Each number is 500 + 50 x the weight over its row's rms, rounded and kept within 0 to 999. Layers, rows and columns count from 0. Numbers have three digits each. The size before them is the row's rms in percent of the matrix's.

# layer 7 attention query, 96x96, rms 0.155, rows 95, columns 0-95
106:483520434432428534560547531496416532543465493469500571515590495575588553484503456548527444528466599569548474426526508489529417508504509544519557502492503530557543539477558503488438529462476516420454429471497491595412543519495609437528554549461640506563557514448434455454527517425550558462
# layer 7 attention key, 32x96, rms 0.137, rows 31, columns 0-95
099:459509596522528513453458553606477583471482526496521604479402510497513472563466444545560607403506432581456463508431550599493524434482500452453466514493492538430521511499495509412508466492494520419491455502433587500483590554467407585535509543503542458521547407501549479420524516481563548490
# layer 7 attention value, 32x96, rms 0.168, rows 0-31, columns 0-95
107:481370539504486503583512516449472511510546549431449432581503607464428458463470480472507522470508541546494552353535472494521521561489507436583508530423501475507481477547503496534443467484527400589506538539455464464486464533570548482512453633581537465501560562561466445509595479516454485581
092:426546513471475491453456544471424524448467619438507497485587451479442442458512488513472410575535458513500465369459471503409445525486541512473507533461549629439509559511566600520523593502524457460579439474593496488511540456503497480537408452463489527508441574471478519534555503455591507546
106:535478504507483468454507505483529428483419470465537535456495476503534465476527424517477490567466494445403411405548547507555444571489489573582523546543554517513486384447629532497491375444522503482479454462546564568576513470411463573393531555551592537509508533466510520421511477554501455489
095:478424528542529460438527582477514565555518562481510455426596460465545487526495461607504539431545502573447523606376512455573447515422533446465491549439395498498488505459506486526476434468492422490494475556544557527508464569503470477531511500500445384482610507468449581425504501472576454514
105:495554523479479457579513607493500542489443515480537541533516531449432399452418525529547543512506410497508419462428558493520511474473483603506460544507433458486407447572502535474507518565392604521431511596484464509541463481501504436457559504483449589492445544485567630482444448548558478529
101:425462504462407551504503501447515473456535449500484489550542425525515476543512512527463455549483492567456531571499412467543479515471457537502471516485555485521497505517545468627489369502509485486512523573496517432462478328481526398562453455450516529507536516583474497446600435591405566420
095:500503433382507552477519551441474551560581488508522491496476510525521520505459423411591509377463486482427471459541564518487556593473462481500515489514394625514406568473480570432544514500460552494465490445555523425472517489525424424505488483508526574466444572568523467427511516453519420568
104:462531532417576462477485485540456433512453501517527521521528461408494483580500525552496570483479473436447508518503592555512606472513518545483487489410505523604463578473490489503460514521519505576568580523522460545441439556565519375395388606395512560494501460534489518473508420477555538478
109:459494536577416410475560411411525444542555528492480483520576492419502494496608506535575502496405454527490557473565506500433405552484461515603588566554600504516531499484406460485521553461413578501497532528460581500515543528456414533454444453518463445515466496497521463519492436504474504423
098:481428456544497437445529419561465581480512408536581507479433455546494494566510471517561535500612464581484409536488445535436603537480558521548494507462491397469537480640541468413477475485522527483495513471538524482531521567529614535422458479517484541462524486497483447565444466589543453448
101:488441531516405446574410521500494509397500481455472425437405491473568429607561504516475626471469491526466522518449511508554403537558536533480549564550466550450445483557474496488522424475584557516435483432496472565500532486484529386575488486441549526611460509444537451493505500468545528481
097:463460534485427486506479523444489566510543539506512472450453558576464523409574512441566548429532450560372410416498551546540514451451506576543527462580539506414491571460497454588468500537482484456506500470600554504481451491508489504584442529577504528508505378541446561508500465596529505421
091:502452550402410458368504432475597536489479539633453487445482587515376536527484520509511496562491400466477573438438496420521525578492386504526486505467459559574470433547547518528528555532504503414490520520476533604448477481488524433495530444529464517520492524519512462505538487475527448452
101:445522429511554486423417499423501618535504502463455516531472476467580539429518499400530474528514448587416505518528536428491505453519425468568548470460545462406431478568562520541534430499557564531580427513479534493508557529576458525481536472461479535505579530509403521421513591482518572419
103:433513538602541572507490517438503503515492375581523483408537513488448533505502545497462602487490503493577572498451456584518509442487500472401495513541580463481499459425487464497376502434463500518554440519468447594459447531525462519499464511477492597490483523559614411533491495444476399564
102:397539408479547530522456453544462572389510471578498565587462525569497434481509560510429371529445458565493503548490502482468464487511569453511502558555445482610490470479465441498551440447519412548451542533528556432531506544519521589553412448488564446466521521457522575541526526441531520486
106:492476562519535423493461407423513495591470521501493546554410522615452468472464504506462487501627545437531518472530562509449471478441519459451532498509531396489620479466498434527528543436492492474436503417514499506459406452478540508543505546457469601531481649465534485458573487575500510440
105:513523499439453501429478509528465509467438551522354540512572488505617465589507466493550562574530525557526388493529464479493550488481498425534519408489489511458500458525632401508495453525491475484490452586496525538433422473443536544472394509534489541504510631527461463518540472459587491528
094:519518506543452474448397468490508513461536480441451579450591446532449441483552387515532471462499442499613496471500461429512550591486411605463415489507456461501484452380449575561464456524479471602504551509382460533488559559548476481448501517559500530541575527516537494553471506524542489465
107:520581503408523473524542591469554464449488512508440471381481519414429480573539434385540546500612506527493513408492478516486442577485468546524541514509471455518664598543480522548491510449413503564427456460458479503493520527483481459493528574445433495518571483521542522505493545525553453448
105:526487507549426617482447508551549510473443491543472486577550421414432571501507499531488498486505572494461441448435569483569539514494465451553510462534415457397377510551499554494555582500505514565490459498432478449563466470555538532559527469453553517497525568484456511520587345504552471455
094:566552451470512565447515525428358468409475551535423520528454562516503507541533435518524554534538476552476614522502474511435534506539495486483392490478421410555453565573405512485556441532483432530523475521595551590505504524543572469447507503547590511564450510448443472523530458535502437476
095:534568463651438525538547539519544376539520451524529535460532531562518568472445478502471418414465501497539515433501593487506432431511547521573479437517511540585465485461554501461542555470429492430471514591490510514515556522519568510468518485448451559468457491482421420435395531449548567443
098:486401557499459520564454464510540482448455565394486499546504509495543570562467465498522487512445630572408495408546529378555581433443517554492465571449550489545465483435446548481514566470443513480528416450525487550569486531528450472495503552554409441521545524497417458493447447516467436482
096:503562543538512426575454446531386428531487573576550522472517647470498485475588484538530497488535442467474576534478454402499432578487520523561511461450498525420473505535550594431492550444479561544504505516520476462409503461562562432471553445557461488591538477501453548434489446480470471568
101:593412521582449510430446511500535481482424465487570499482585528551472488534516533500488508502477495505480575601513509558484553435490551375537508534616480490485418472503503568435442424509439499453485621491457486478509593479456560539422450555482378564571525468525530510545501488416523511514
105:523582533521482484541480508551482554527503503455559443500410567463456554564476559418570393515513527489564553436498475527470548422424634498471495503451579518525448540496542587604395433520579539542473451513501618544472529511528475506489470489458585475530484529438458542410516447463506471482
089:454490497517523488525467558482444572456484487426520633512562461465416516533531601524537562478415586513544532530509555454495415534545499497525512452574544558361537515631491572481531500525568423482510427534529518573438510553487485520520476515603511495432492472486512495534525576529545521397
099:518494525470545454509585532537444481438483474495404436578559442516502560557519502502497475530436512429538536456476509475449560580500523432617496546429532519444475523572432429529434510454445540412513406485530466429487492517438480448499599485442531537506519442429436567635493465536539414501
098:482582538462431569461473500519612474482618484494487588477450583454514512493475495575556506497472507424442518495542440509449436545488557493404519468473549529446574490523481462483434502458467495501482494541464635443478598455508470425508414551473564493478452394448448527554525454421585523469
101:459430543467568534573418484571469533523539508453483456536546482494550563589429417507575585562551401509508413456491501436481495473451447427521511495550549527498525521515502523511545461543459440566578426398491506505495497564440520559517484477465452493506485476550480470579438561468376596405
097:482482500446500555500518472497433448487412487508495418538551463619408400506501494533565460472553477545465534463464476430496521634521538495503530512412579477473473542518548466499509471538533620423488518487521514500549394458560511510624482484442584399492507457480457486513421541396503478466
# layer 7 attention output (transposed), 96x96, rms 0.173, rows 0-95, columns 0-95
098:495537506474533509504518528476475629443528510548515511489465545437468481540519438587522480503477531545509481459493510520644364494520432454508472511473545525488469465519514451505488458497468439531447450530546486586534541601527316454510518447508446508492518484581417535530610425514481499606
111:618502576545475484456526540475545374529451504435476450551461497518452477503503560467536399560478502487460584487528597418486462494512568515484446429478523504531604450527426536557476451481527554521602465473458467454430466501511599610518536449418566506514581518558552527560562497511500504508
103:492539514645530488407445529438534527483519544565460476571445484428551478403511462583477433437458562509499536506505534543473473457437359450487494485512555544569439482501515399569559441491537534408485569497472577461468506441585512507480438483519433488453506445461503545529533552523595498514
116:482461480483478475425490512568519490494451426484418533479527501517484473411475627552518633598453480569450417546511498557370488473444539431378428481497497503475459609466495543542566510497508519431513513515455444523433493498542477541502398483534545491423505450457448514565497451527530516443
102:503466520432560513533484566527640537483412476433574565482581597534509425544450557454498571535581517446480412524521485498517486478488459521526441483461434589469483500418464454565502523432417534557540426512528443531513449525474456503575488561506519498362436533519428557522544527539481465494
121:493511496543523541570378515556441524485650510420539572507560446514578493547431543535457539462495511645503526558516538455534485444529486470458487512484477539439574588488504463473499473484529532519444536546426539452530546546548481512470440447521569486552524433518484485369478375525448521490
106:556458436506421503516497574576559503615513515440544472495476515544493508430545572418431465521548550372530503462531437563428526486435562427510518563434501469525547414461507489573523450440485434533549447513542521525397514524386510559524564415495479478449481517555504522474490481483472571587
104:505463510609478421617469549517508567488380461576517509481540472492492482569510484491554500536493564620562466575483553507562554531518503451499632485443509440510465484554614453426470544454546481517498565508552447490418494477511539459517530448494528519451469369534420521534484465484534481571
098:608483518459433451437514404440492486461448425409580499577539539473590453476496463537513574530399485494517545487499518499565500552567397495443421526448580489470473483508471566446469470511594566560553510470496577461485556462522527512439539476547455491620496436513443562433502498517523506431
109:576469501515589460461583413538532542484522490628452517509532459491530400547485444536453592508551517464475474508523598459433593489551506523531556538564560478490477502586554466516429586585449568472550450439534474440445489422476538552513431426545478476560509452528515509524511454582438505452
113:553497508472473462527460521386418540445481478473498487395480535557605474517509532579493534447527537416544489565528531517491499463456559651421543520528468562492460564432569525511604446467501509491568450522541514575428476430504513521407530506468539555571594435488527506460595477513538517478
112:469511579375533590513499513489539577479469536478377433493456478473498515467482418378476508453490488473513486536498539450492469538492607459510551379487564540413565529436474494501465489473460511546506503504520477396505572514497478549462423535509455430571462518434532578529547458469445627513
105:505569575520466529544553440482440436573457500516478546443496540450402545571489438484526468613411444538471537552533521506467587471479535484422511537490595438549510556606567667534519463446504524508437503484517488589538435519468519536520509491487504461487442519480424458569562422489486484527
115:535527551378421533533460489482528541552496534498497387462528401491542453457448528582460381553510549555440530522505494465536561416463609499449522498561477475468418457543470414468552487510629474565534423532463460428592450443546498510472491518560455518504484515513475565448501487484494540440
104:459463427421461551501556512488410526496556561561476530537531550469399515537462484509474512567462467392487453449506403484540547393499485439472541400540530471509474484512512476522516485495504443495464465516426529599529387490481536551502440546574515492605523569525511393483407451410503497425
108:452437438551469381458566449496487570495499585425505553519498483499485458561498483584602531530479413524503513576514537464436550413390541541567463512450503556486557475506478469483441488390479506526444465534487552457458517622336497512475502490475551421457545530485445504505492528519471486470
104:527460449443592483480463379438473515404609521542448491515450538498447483543511441502485476529508544622527492496533550514570493506483618480433565519519466442450573506452478477483508465473499524408481609498543489524487482409529503429493528561442472468539474484473588570514552427430438443412
119:511520438574558468525538502500480562479490516533595479615440603465494485492535485580460498499449600458504429508492439445589555480537481547430547481525601518394422544501536527515457502519500502563464423476389531405480495499487509544572481481532487547489450454440388508536564506488512593570
120:398540550538515427510435549497491451549512498490456541524437505471408529468549427502556472477496530574493533541439435513479487467491501575558500532456456416534434437458525524684433476508484402566456498478452459468515443422508411432500464525523548550426498502552537571577455469562555522466
108:466604530476509531434484569511522478475569526489517530469448555483625528592546484511512530533559578530480554477452491638481497560508499511429492507482549431542512558540559461656522475488490526443491435495477503484382567488509490492510450490494461481414453401520559577480458559519482540393
107:465491620608463529519523491547506535501504584473510493478421442545408413539475542539498532357537493592555482484548503434477453498380579454486504571456457528501412462415453514493479454511534613570499538510403457485487451510475497500498481514467462555469555437556512463460478499553483568456
100:443567482475505485494508392471609480425593502488481472507442532498424522486464471556473492489416489461519479494601469530574590507551424521512534543546524430479464476584443471508464469540467480535548486435487473525527525563460525605522454406502537419439520468485405600430584601479480443461
104:451523608537516437480559541549588627538440516535525469499512595572502552510386508458479479496582561454491566476508525410622475547554479509466448535432423491477505466509539452539431484501513496471490482478550445440460503476517421546514577535444539562463547531447479445468402496437557516566
116:529496454499532612518464510538536542409469472481398505492445590479489530405452536431437387471417517452491551503481566468513531510540514492525563560595445493473446474474484565482479567491597575445529570493466490418572477452558490461501531516473429497438491511593507478420538431549438558574
116:590492430425562432496535483439539395539504442462580466465543515522452584538427453525582502485465496534519471538445571549541512457530498497522480456413481459410506502632488512540528453432527446474612583473401507543492442433571585526526511444483409524532495474517490518558531448489546505541
110:538442491504459598521400562529473511498550537487455516486544536432540507539630508509600497465544539452469459510451533516557604432468466474478542404565441570452378515577542548530415484439461487491505494604470478399499562476505510551505454509447443462551555530563438440544540507536495506474
104:519459583545574500603454488490488535536366509366439430582576482458490540478513451539485524437529563414526549463560551484584460480554553472444487526468471497572438527582493555455410489426553432468595529506488507493520512473600495539603516474527552469507565543464520499474506483503538512526
114:456471547514494444464484542579522504584476383505489579511447539490580471449548489539502502538422623444476480550419498517538501563502611501563480469542576521547528443483444547378481473493472473551587486580476502576608463518514533529525518441505527490607569539530491467495491492461562530407
098:537525481573482472476425566478508473490518488468440393556504437396472479586477512498461521540537493515416553502478503481470494484508516529438497506381520568459551528546414528399565495515478534473446500509448508404523372597557557504457514520389462581544450455411438495497531544521478530590
117:563552578495459343501571522431432477491525493452450422506516537514540456585527441407417530496452495485499434499455526546475460558464460478430466523426518483516499412529406526529553476480607455542453499594501528528465600550475492480506553531497486493487463414433469459425512506528618516470
106:506460566443494514529529551498511520521448506521496459488510490491489467366540493492539450524569404549518464568443537512589535432543510547497504511537535613550581515497534474517618397531537511573504468439492488518522509523614417462566418510415506560563499560451618488458586490573475506521
110:511494601541607415491483496499398446435495484436494454486447436557401497512558524518479523496598544480354463531514520520497550482514556459587539560449480537505553617475526536475490487542543569632490418451516518446535499449524562526484516522462570484485518478527482479445424450547455442541
127:529432484557583433503486497519425497578587552583439553502466566516427437420488488393521552511459469419480546508498461498593495568422425537473508564407482406548544480613484489429607526479512531447469531414541532522477454557512521506526455522520518492574539538433447485492548474462501542482
087:510383468488518426526505474541475485479530461517472583571393531538450419408468512514455518480471462544463494459479390571504495521470418491480430589526555505439519553501467449475528592472534435491527538605524570476504527469515494450598632460477552516556455433495516562566459470487447550574
094:457649478485434560536528469540541496463471524497516492383494452420567549566533546522431518578472482520512564457448553538496439531523523537518501603537537514522498503394532553543510548407466511598527516500388435566579554524458502374434523468448530502450533472523524519501411482529506492471
103:439541465520566549464392548541444496500476561511404488458519547466463521502509504472474486413560496469386593410514359445467561489463543517560464482485489524429508567543452505405557477462396510511477457463474535409547568444493520437554497454504441537560512553491468409529556559524546524500
096:548478534583443502597560563465561499483455522531503505489472353510452500435517448587505417505473557483571476493489508525582509441510568476448555498624521465540464437490496492531460464487543565357549502530426479437505477485496448508485516452463419518440450436427583527484459489596532545460
077:499491473509440502460547526541622548464536485514563502512513527392579470508448494510519534481491566592552429479463525538450410543473503474608467537447544470429626546551455467519475521445534550503551556543540471481420544488486521588472519588538508514501501361437451518504495514596501532605
087:543501551572473465438495534485529473518524501486535479519549416421501586562461451502493539584504559482616530504551497565493473407567441553447521410416555492494489647533458642572512453531485506514478501479512464585438492490559470512472469462479564502553573510510585443466521578487524440454
081:553539563448475591582514502522510496577539483461481533486544522519440517528492494572487466547564520523474435431469507535485527534552476482420545357517488582448539410480586503450502509602571488586535465464489471475422529573538531577606438516531510562513532509594481450480600555564535475548
107:518547488590445555512539556445501535560440484575498505502579414518422492536529493451453497446439523510471511492469467554574471411457500548564536481424585477539546482463523481553468590503412561461508430502474485579550536484479479502480513599457485451504523512471497496424340496352507557541
079:507527502458505471481501564471555451482425484507502509472514484387447417445556636440570534501589508484448402477513535559499500559512535510441413574561429501490454504521498516574363549504454520519467546545550460482524492496491555425512629562471531492415518431409529548500448505530539546517
075:491503489486572516550411563595497443481538576480501532416515457519503522563509523488519435491416447481479498538497489570493477423602510441538516487517548470421479569390478385462592421593412374514530500558555504489482477593502490495395496500492539446485457472500518473474524434489528580478
082:568511481406342583501487514447523450499522497521576492532462590539480451409546457482489479397583545449441502444466492501533430521463445487523491429550501495449495443570487552536460437509529504549580544502570487464492454540491534522560522538465491516451424512506435440417398469572607510536
091:520520482546512542515498489369582477477537490572481453574454427493419514558459464452573515479456534534486493537420481474582416386484522519535593498587464539520535535408559449464472576513521568400544517536549491533486466494572508462413484448488545567450532447510554477375469455506468474542
088:479425508439542488527435481508492504507462542539510523546445523484533496453498549448553509592453571441507551545582568447512549627426528578453473513487501421520447570493450488476534452433554652479478574451517556508487479523442649533468437476527479518460563517585530527493551571527439457488
088:533542469493653550527448510408465505511495402492541484470430518445514427503594476552510531500549536536521439473491483546521552599562572542494562566504541427530508474531482530526428462563451499653571454429459597489425475523451513510528530454437524514537433469449518434461479534571491523526
091:464655396468577557625463469581420444450447564478507562459472478459510419494524458491481421475470487425452535503521537498371472561421560460430449552490535437523550476559492517542475477509496521515569552565471511551504442497465533442552479489495509507539525527381542519473453492517459492540
091:493486417448454494551562468505527541544525508542560622470390518431546509575411364492391531444570455452577559460506499567503570517474489568440407462537516478460424548569532481450485473472456458499485485529479539511543563552482490550505494502489536502561473522464626547516469516523440422498
094:496436484483510523434506432519466457505435447526472459519529464530499491381455532508476514402527529502511494550605542497446508591523464513622476515516399555457507613486499571491564554554576554497501518476490585449534522500427519420420557452597514458536496509534525522496587463528383414481
081:483546573501458495535540500516549546555514510481453533544529413400516479456411575420539511436507489499568496530545527555577521497442600545516420383469582493546496558528419532529463588486500557546480452537550458585500549426469430572605602559477490512527495467498530458459442490446454479466
105:563570528475523434531515532448545536483526486483489498510485573482508525448515433419581514460533536435532575449540475366530578459487395490513509472511437537543531508567444554427500487491579577413517534448569457527540466428424584578533508559561534482564517583594463485444542469442555504446
086:562541488614553522493427513394516433593528491473590523521526481539489587418568471526475524548487423504477494520511480411568513464565448374386556485512503502576386487427538469549527454499461471426493533514514484498482411451515516499530465494533512461549472490503365520452512474510537527430
098:513424469544435508536435471500464594509516538507561507511550612514452482604540534505495537462570460458508531488501446434331473515509443469446413553454472535550475469485451469466434466509511399505437584546541535442486449434469445560515513552513538567525559616494392497522519512540527479533
107:476515433432520549563528524498531463473415478525566493520431458536448506562420507501466437496501460556479545486405511494517553398515569511485484449442453526464604548396558556435462535470403438528441465482399418490543524471408538462592464494411470509506427560471568482479428568515475472505
097:435465504577513492554530477530474495566573548568442370504510377531442527437492488452512540477532483378462554498547451559453483491485554530520508511365554478543540416506507493528473431542519535476444421484533448527536609495461429475497458523537532549580552537482479497506407543464614509477
087:483518457496465542459571515543578531565431505515470516437628604444469434466447522404559498492458415385436517458560514506484564514484504462400507503497492475512485484486543446495466508437498635475442503523489478570466398434508389516456527584539511496428527437488427535516488540452481486538
099:513521507509473559566542545428421487537446505511521551558542503502465521570441543582454503512451524506497442462453432564564552403455454563523426543572508513512534480408474481540514550522450377579426429462412481619478472458491485395465485500447565542462500517459506406547435440530548477527
095:528501435454523565588522467495475521533471480514492509486460501412525511555446546461511551507506655386497553503550483474557399545634567516565473442523513496425528528549427456511555504559592485465513468453530488539419459523527600546523521518552446505512470436510462496402524557553421446453
072:544583495549446535487438446400518549518505448579491547570553583473515474451569518518519473558478500482456536519436512459567637418478491432508479458569503525415536461329523505487540495490515506541431546463533503529468470458479523575463484545532532475615505592542500490507507511529575442408
094:595490576598477392460557545521537558476511524538475515441470542598430500574606544547578483473475472466612505530446500509546499522549567486451486466521487574546479436606441530446482558517437517400477463523500479493494452475443448497432551443518487565620455522500445549519552510536514474447
080:378375503480432529536490455573436522426433536482507561600491485454467474529510482536618546547576514461530509515492525485540405522506519437508402532550495495481482517453536512498391453497566427560498585503456533464552583466489571449479555415537470493418505520501485549556453495507546438426
099:529514544474451504513532522427504532546521534506509506486588529523516476474509493444518549443479492483551503438538462413248433514465426514489588461478477592518489488466455523448466493568577520532549469458485516559555453468470493521479535593444596465504554428553557527509484455410513472446
099:519500459475487517448501403539483609561544467478509474501544534561541416442576584418516526556485383480492579492485467480509571522399537568463434515479429473429512413466518420488497490539579569490531453445551491543408444504435480588528419494409455499495482517425417519512532462505495530522
107:451438490487492677514541538507583420520495529447434498500570469524495556524404500530446566496527508536535548547567460464413483566520488472497548447499479531552529517399493540488480435491515529482496486486409512450356513490557501456499486551521507473461410470464577471469494624586520456424
094:416469495603518491533522464519423625611554541500544541563542421614483628592516497510517545453469506492513475557496468536508535536495554475534495423523572474582534467478567530424479548488465526486549558493484542569607549460497538468523407519558487429573462562489460434490506466503479473500
107:539438504525457459532545446494529510595565430519550561567452524598427460415540500472551572442589503566438516425496505462561533489522447442593410523486439488482473529448429554494440441515481557503459485430504491490536558592476481474588494564551532524495402467542521482451509466517399444576
095:557402570449432530538583511438480518495491530531568393527531468406561481484504579543480430518568506512561494570472491436533469530486449548535558475468498560605557497458412391492401533464437477549494456494494484522459462554429552490414513517479434473476489505645483554448523531487461514539
090:465413422451601414405493479523494512467535502466501580488455533513444553455497557505548578471510421564540486521377496486454504468459531417573426508551458442454487449467476539529449515499366417493427511462530490460491505531450604512504507524494565481472595584530515441526444445466512436552
088:461446499478545540530524403477435461579488471500504499518540557545491553435397481603582457448424413553467489514517452470585472522483429592480485533544565526519498437505449429438600514552545508471518449438470578494529457545459468430508533579482524474455446522496442562501408530474566608451
102:513511557600571519458541459474507445488478439476429542533523569520443497492501566446535502463469444443398572533574463417505583607441484563525471530506396497600497510519434549497539483526528564446578560498478570466487409508553494449459545426465602397520477504486485516569431530506535462491
105:443446490489525500505521515603448513528497544489413562506522497547506486545422566587508538459414540507499481491503420489457520508553518533510471640473478480541453553449487503525501561534465474644527359556493507541519459526493513443559519484522490441536572556462553424539391571461388476563
102:467489564578501410549460494497566527580525442482388488489507546492551514441496481477492486496515615471610569547417568453525523487452487536517544507519460538532396521459595529477514541454439443427445492494530523450422528462476586495448485502492407496531528524490450438460567528412611580548
098:437553522439482607407489447498555529511479482547504466469435568534572560482492562463450549425508389465549522475535462507533527572538506623533468493517413494494393505449476591461597454527476520514493444493542559467533412511418460477466510510466405522544522498443531523512468580617480483546
103:447517483448498532562580452553544476533570425493514498483575487582456464542484391535506564484543477449426508514428421427485580458441479482477539448480454513512406485505435493544365519490566592426506478458494520551545523445472475494551419533576457505487448575503464408509374500500467471468
104:497445492539373493471474518493492462539551434446489492483523521542507466403521573501520416572454435468471587562482499461591507565466414529471468537461411501632484478483483482482488568493379568428487447498491572526504468497499422478510508578505563525459565485488543429473465538518469356461
093:429430508569440428495466444586527483501584501416639522489486488522532419464492580560503536436551520597465534466524518462508570547535535561493454497456391472534463543516444456479488426478455471446441517492411452535462500467468520457464513516577555597542486480537514561471470513479444496359
093:471550490537556526413503525595621479517489481464445481529554460524448463376477488425524452422497454621544496587435523551405462497438546550535471505463438584500608521532495525486458504540405468500510507465529497501432630498494414547530483448432524537521496451503501435524472483504498460566
101:467554522554499439589504526486460490580393414495466507462447452449540567509522496505534452511501527480488418463437442608556493490465481532565481429558561524527504497379576427475536490477502482458477395450557446482389480511495431474575486536435507478462556455542497514510602597416508465542
102:521438584348542507533392505464496498513533426494430364550482511468547443429496409493422478438538489523562570492468500490488469539518531466438479489467485485441427461529472487453491473521565462492619531449526562461481577435580546573524533392504468478494469457498522525476477421576537519496
102:520494480501473287471511487508457513456523483493503505601460602561456506445513552509519575472398544422601504528522412432568511553494515464552514521495479501512499479590587493455564573523468512482504530479527482518452436490482508523459580526510419526534471469425424513460557468456514437407
092:479493579508520443465448451445467476486527451436511531452516394616502560496444557602472494520516409651468494483549505574536508535453503456451502556488527551585500439389532420470526521394510475506479600446550500469528433533456596535444460473445541440460470505474558498504515476543513492464
088:514473511520446534524526428566463542475581585452438403486546477464614510569541520449548492486434461480503496501448434539430507484441454524555555548626522563524509466504464445447491513356537530500485555481504493494434487522528522513461433507490419508548538522429474498468519635591450501397
096:442507410516600443514530453478417492501507494516473567456476396452501572569456605527475533481529452475457525497488504540493634423433560527546429482432549511579521461513505495498478534498462485571460456496514528563553499540453499501490481592391548540527594556426538421488468528455614516549
110:466530536514509476458541487385426452467556492575381483499471519462458532531504501566530466515498497508572485544459537545538480451366542631433529441557457512471357565468445590533557491421559489496482465482510485471516462549506511516490554550477518456449450549478498540516596452527457437604
097:546502526500590545620514519514453535449415495446490541554656509509546505490454553526565412490478447472524559464547429483494496429493616527545508527525379556437402549534495519529467481504510556490469438536466449510534525463500454425468558517572513522500475477496590466591499528591447552459
092:507529481409561463478513488476573480525450490496525488493485469515507535477563477466455455428503439481509456484501584500518507473542442473513579485568549504592449559575375459431477474445561475361524437461529555586576476549613453478486506441474478435439436491559498601457543479438403506454
095:489522511481510491551502492402463480510511577419535495495493554487534499600479584585450552456451507527572553500444529466464352482552459503422489490392556507581552521508489441537555524513448454507542465500459372530459470548495543580592434533496533398496501490462532574543515515475408431529
103:459528591575477560536496611569490502554493500525583499457438522616600535560541447523472475570520494464453478482525446501506489510467440464478520457460424561490517487459405552531513464500445411469518435555601424483504564621481518497525537544526493445481390593488572491457521550510473537438
098:468528533542467478371474606522587468463489411522508450506443497537502418574448521552454507472534418586542555519503479490491435513567655438468516495510514440504492452492473514516575487548535450441598528529573480473487424495506428453417540469550462527481453412473573513479586501431518530468
095:513556431460501542536495492449457567458602494535574388501468520533499478568503534468518510539518403541544452442488428462537396473478541476490481532442489540415526422534470560512430453528393509514502554428534461573432494432531482453400508524486509539557583565537561465556546424560499446590
092:477452490378502574499519539509429482502552513515521562540542409539440393484439378475538578420530449454523445522506519504420509468507528523579472540606538546520483569574450518523522417474550513519527460482499517440573504606456491553543479587535448457530489601452522512477502451549449542572
096:586436446432518566495515375524377473503476473480456480540515512426532519503546590503451534485532565517480402469527474528417527459524501448542491483611447532502432493482611519473402501583565457502466507490574443468533563559481471481561524547562549520510586487436479459418495489480489592555
097:452482430496548488483488560453460512522422495515544495446492481490520469606479556471546477409485529550450516532483459562536457536476393581514463466470546535498423484545512476448487403497388557429652487538454491454506383495494549507387481587424481509485588463492538526521409500502484523560
097:447550468475547567479463520537468471424451568480492495488431477544556508534573462592437505460445598448565430469555573441473551576579618554574481467552516450459557563475499559445491538516484455512510507501464584483467474510409561498421426411504548404550595491475509520489492571497510527512
094:503469432504521525523453526446532451472480478561537473558580496534466449510525447490466571453447533555464579512433453517492520497526414526392501476449592506553555546473412477477473507594412481373528572554458455419457505541463527505525517460507540493543466404449446578395486560444437513409
# layer 7 MLP up, 192x96, rms 0.181, rows 0-7, columns 0-95
086:369456469467465495456509605503518435524440472459541509478592446472511501493555520482489550534443440481459583462467521534505436547541492500608466493433514472436525456440553482578537562497454482409575480453488417505559543436501498445511629615529523433475494527456543518481601527538507548429
104:530511509575439460525473473502516405451389635520605456522585477438565379496541457470537502468522444499471482522431575541468485473556517453567593623488507467466541437562466490477479522521534488562470467492529501525540497414551538465519529475445476529456606469501540408572465461520509505452
104:445487477499576397507511472462584495416559403639482462540437559513542464467584519483470532540455570455476545441463600508483554520582437435542519480535514513458471541492550534488464479515581448455482446520438516533506427527560486481614470490389526451571548494433525506581450438494488487484
103:473533453466456453506548475570466449484493533425554441537434621516472459490424590540460536523518483584374556469438476553514501493508567490514487552589450534491481506456541501550473494493604441550557505462440504489528447475571532465606509550478449439385512409498509539490574519512445391490
110:545480485467467444548445472450502601395477476494548448485639496424511582562486544547483415434532506545463588482449567521501490526488411550498481534550457452528505598514489435520498535528587403465545493545446537479504575475489418542460427453540463430507396508537522436503486510458578447511
106:550514435516554410480572538356382413484528560513519582474468597446454550414434524544507548512531514471481433474533503486443479493520440560597443444437477579541459478520521505431507473457448473548499474496470558567432479535574513487478456552519490546483490600569416511515473548515457554540
093:591593492528504506434542483553462563450478538554539463619524465533476505499458501509542499509564517455344484577503487505501560522504458399550515489472527474369605519415545478505519480412472478420579539515461491524491512469497482461553563490452589421451512514509561442551548540514402481494
107:509493535473472530522550529523545420597584513560427558416538504529520460617378452499485477505452485481578419510479430437450492497482484557484544548458422480528481474545467516586503470478524537599501513535453503511533456496439512501431565429604412502430463549541416511455444472501621490507
# layer 7 MLP down (transposed), 192x96, rms 0.185, rows 0-6, columns 0-95
096:525420528417538527481504487466471438496407477619468586524469545431312545477521367491455564575541528532489452481497538570551378541430483496501504508547519547478518470499529511530509550481412481572539477498510519488491522533549528482541536453502488570486491515480468491530427439507499624462
106:535459583562527489553565582525519551508525444488460427515484559511540466487531459530549483482473507445529557534462480536501547526548445500477450517459458494526557405520496473458626464562492555537547515459533422556506397568488449482465518601523588488568448512515438641449466571385579514550
098:560464465479559458543499457514540462503463539558529506520575534480392409466482495632590438478569477503493519525484534499505516482516503462425511532420578350544457534531412510516499533488511594568498453608496474581442449524519490625499484475543505535446513519535533477387489501524547549447
107:503561519537514461530399534427531453580499393513477476477493388469536532466527476515483524435475496609534472508569455537516487503463439520507672484389592466566520472528450531457442538492458470520517538462496467516504591462439444587431449438493522531495495459461546420406442470470539515499
102:454427535599478559501470480578466509570490540531515443494506544558529473532506432443564586454497460580563477573532467482391523531446359489524445455530501493508533420486518568519458432501419531367459441461508450551437555448464510517516517525491475523502462561427463508401538511445410512520
107:360518496558533463539504571465441503458482479519536432464446439483500587507480531575474487529550469496530391511490479528588499423518523573502503570448556515542516449526434446496553456515450535563484589492560546481553577452495468529504483588449485528567462534469461468467449688551518472561
094:450468445436544433451374536501574512490489411467560548582541516471454536510587504516489604526427499552592470436508471466551530546465514526489462490453457495494564485483534574603582504505393534431435466425632431517510528478480445507442581478544448485486499489518410472469532485510481464505